python train.py --num_hidden_layers=8 --hidden_size=256 --num_attention_heads=2 --num_key_value_heads=2 --head_dim=128 --intermediate_size=704 --norm_place="pre" --positions="rope" --bias="none" --init_std_qkv=0.0251 --beta1=0.9 --beta2=0.95 --schedule="wsd" --dataset="wikipedia_en"
Each number is 128 + 24 x the weight over its row's rms, rounded and kept within 0 to 255. Layers, rows and columns count from 0. Numbers have three digits each. The size before them is the row's rms in percent of the matrix's.

# layer 2 MLP down, 256x704, rms 0.0436, rows 232-255, columns 176-263
096:120133177131110153167145107152147142131114109162125116115090127170109099130094132165150111075142159144151133146116149139116106109131148102086150136123130089113177080145134138091124122093150133107174118141149138146113155097129138135119169128109093150073129119151091
099:153099109112112162155146102148144135149139139163149095090105157130115131177179138118135154126098145107143132138151125130150117156145109164112124100121123104180149128139101107124095084109123093085160126121134118176085153133112115142114161151083107122106171113137112
093:096127130145106161136143140109119110154128130133114148137110161132126120166116127146135113149159130129078089167131107133118121116100152134135102103135130137207158136111131158124118128138126104093084115149134178127135125117111136100105118143127165124127125175137140
095:084099144154115105185174130150110114137124133117119110081113111118153139109110134102109128128148128129154059137110162153159099131127087120139160139116169133161111150126134098136153132178105098121096152150083124119141113083142150155139154153104108158136118067144129
096:116100118126141088157110168117097133099108122077162124132092127141118113096107120180156134117144118141088103105111126139110147131123104103180131101113115117124143101107151099081154148098186111084125123131117160122121172076171134129142139143125126118125143128120079
109:183140132129111175111167107143112147100139148175143126113142114115145145105120139118115136132116121122115158156146138123135083174162137167151156126123092124099111127141128135126120146143080122153148134142136128141142170105128101152122124108094107177086089118196127
093:134145123132134095132129099157127131151128147106133088119138126067164133088143116107120145155088120163143140103091109109129106103129118137116122154106150109143144109120121132139117064083141123140161117117095085120122105109140130086129084135121120128120117113114110
098:082122123150127089151156167121177113151096141122136152122151130163140124165125102097116114153145132122130137140144092120155103125090126110190108160077110087129115081080106134186165092097139128085120126133079137144122139114172125149119138131084143145156142095144130
093:141189137133128127148112112133085090097097116128094119118151155126135145116136128127130119171148129088147116132136125171150108112111141151145138091145150054161135157131138107107149116154154100152107110096148139145112173104146094096139115131143115141160139125110140
101:120108128159114189143128137143127146083116139185154113137086124134122118144096110120115113138118120108132087118112140141103150109128094153126132137140175153127156110129108112143124137145069125143159162104121137143163147054097130143143130135106110103129143126161127
101:124121108152140178110113136106101119140145144148130087131157137109162143096134154137113118097119092145112093154165176149156129098109100129114102108138117123078123132153126169127157118100128088159093147139121112090158124169227127086165130142155130121167130122136161
096:106140125110109139166161116110152117165160092116131132132108151105106141129131143152158099112078131123150169133112116124118152150146162107115136135099104160179110162151108116124110112116130120091084084138155155134112158163107124124137154119164135145109122122121108
102:115117129128098179120093123104088135102160090112133140109119142124106145144113136121156128140129122149148144085172122140104132133155159132170123117124120138151118128140181107086159151165138104091113143159111141111145114109170182125055135132107145124125131134111137
098:120086177120159143124133088120136152100155166101121097159083119137126109152099166113125114119092121100139168145093169180146113118160111109162120098155136106157131167113079122119089182157137117131104103139133130091114123115152171140142124095129163132153138129122146
096:071094162134125142128110131120128131139100124142134159122140087112163123141111059171144128112093123124142127120130145149144152146103118102132141123159152116150140095136149133130134123128127102163144135153082140099139128116134166188130162139155153104107140117152144
099:135130143123128133118146094115112117123121117117121131117122123154133150102156115114173101137092147136125145167153113111110089132100138159106126148106111110095134115160091167106141122153139135100134077141135178111083102147155157121150107122110123133109147156099105
096:138173146121087115118119082115119099138137123144117148128105150116138130153118125098130139150141123096126091123140146133167174090141137154143129149147083123140132159142149131177141114143162146148139114104107155141110141109131126151169131112110150152138129131104156
092:170129120098132191099111113108128110144131155120120153170160130093121084121143107131138092178112160127131152160112145123120134130137139113136136123109128092157158116169179140153104109113145107140125124087168148096139148125149122161137117124130120152130142137115157
090:143117097128133109147089102143144162135121127124090117102110090107124152141156104122145147141118132108108121172130129112156132133102088152134121160116101140090145126148138143152156119120149110116126150141124132142164132131190165127140126135112171129151167097056143
095:108170155093182154113129118119143115123173112138093150096153133121087097157127150142120151130147145177171114113121129126101124051121138112144103108098123152098112100175108122140124163158132143101142112148136092118123138109120110151046097130111089122116097119097085
100:132116102140075154125152130125142133159116153113148178154117115110176134088140074121106138194084156129169138126099155154133125116124093105077106145155119128173157139115077107147131142137134159152144131121086092148133173158086065116140113156144181120168089092128094
102:154100172116162100124051143130108105145132086094082087137150138143079095148130146140193135130143125132160125120164102149137122125133099159139202140137111126146151144136187138120145127133136072132128176135165108093139078156112159068100172116147089116108142076108109
102:134101101183129147074163123143091130168124112094116133164126130155129133131153089095107106133128112128141104165067173116089084127091160127139081105126107125143150114142135138124129146148093120097109101121122182131114094137166180082155100142110111093125091138117126
098:116095157160126114116136159159161132111104164111130139145101110121117169147144132132129130098091111171094158122114141092120147071112103116134115114152105104130115128148084135115117105113152117142129125113139123092127104107150128139089152115142091157105109120115135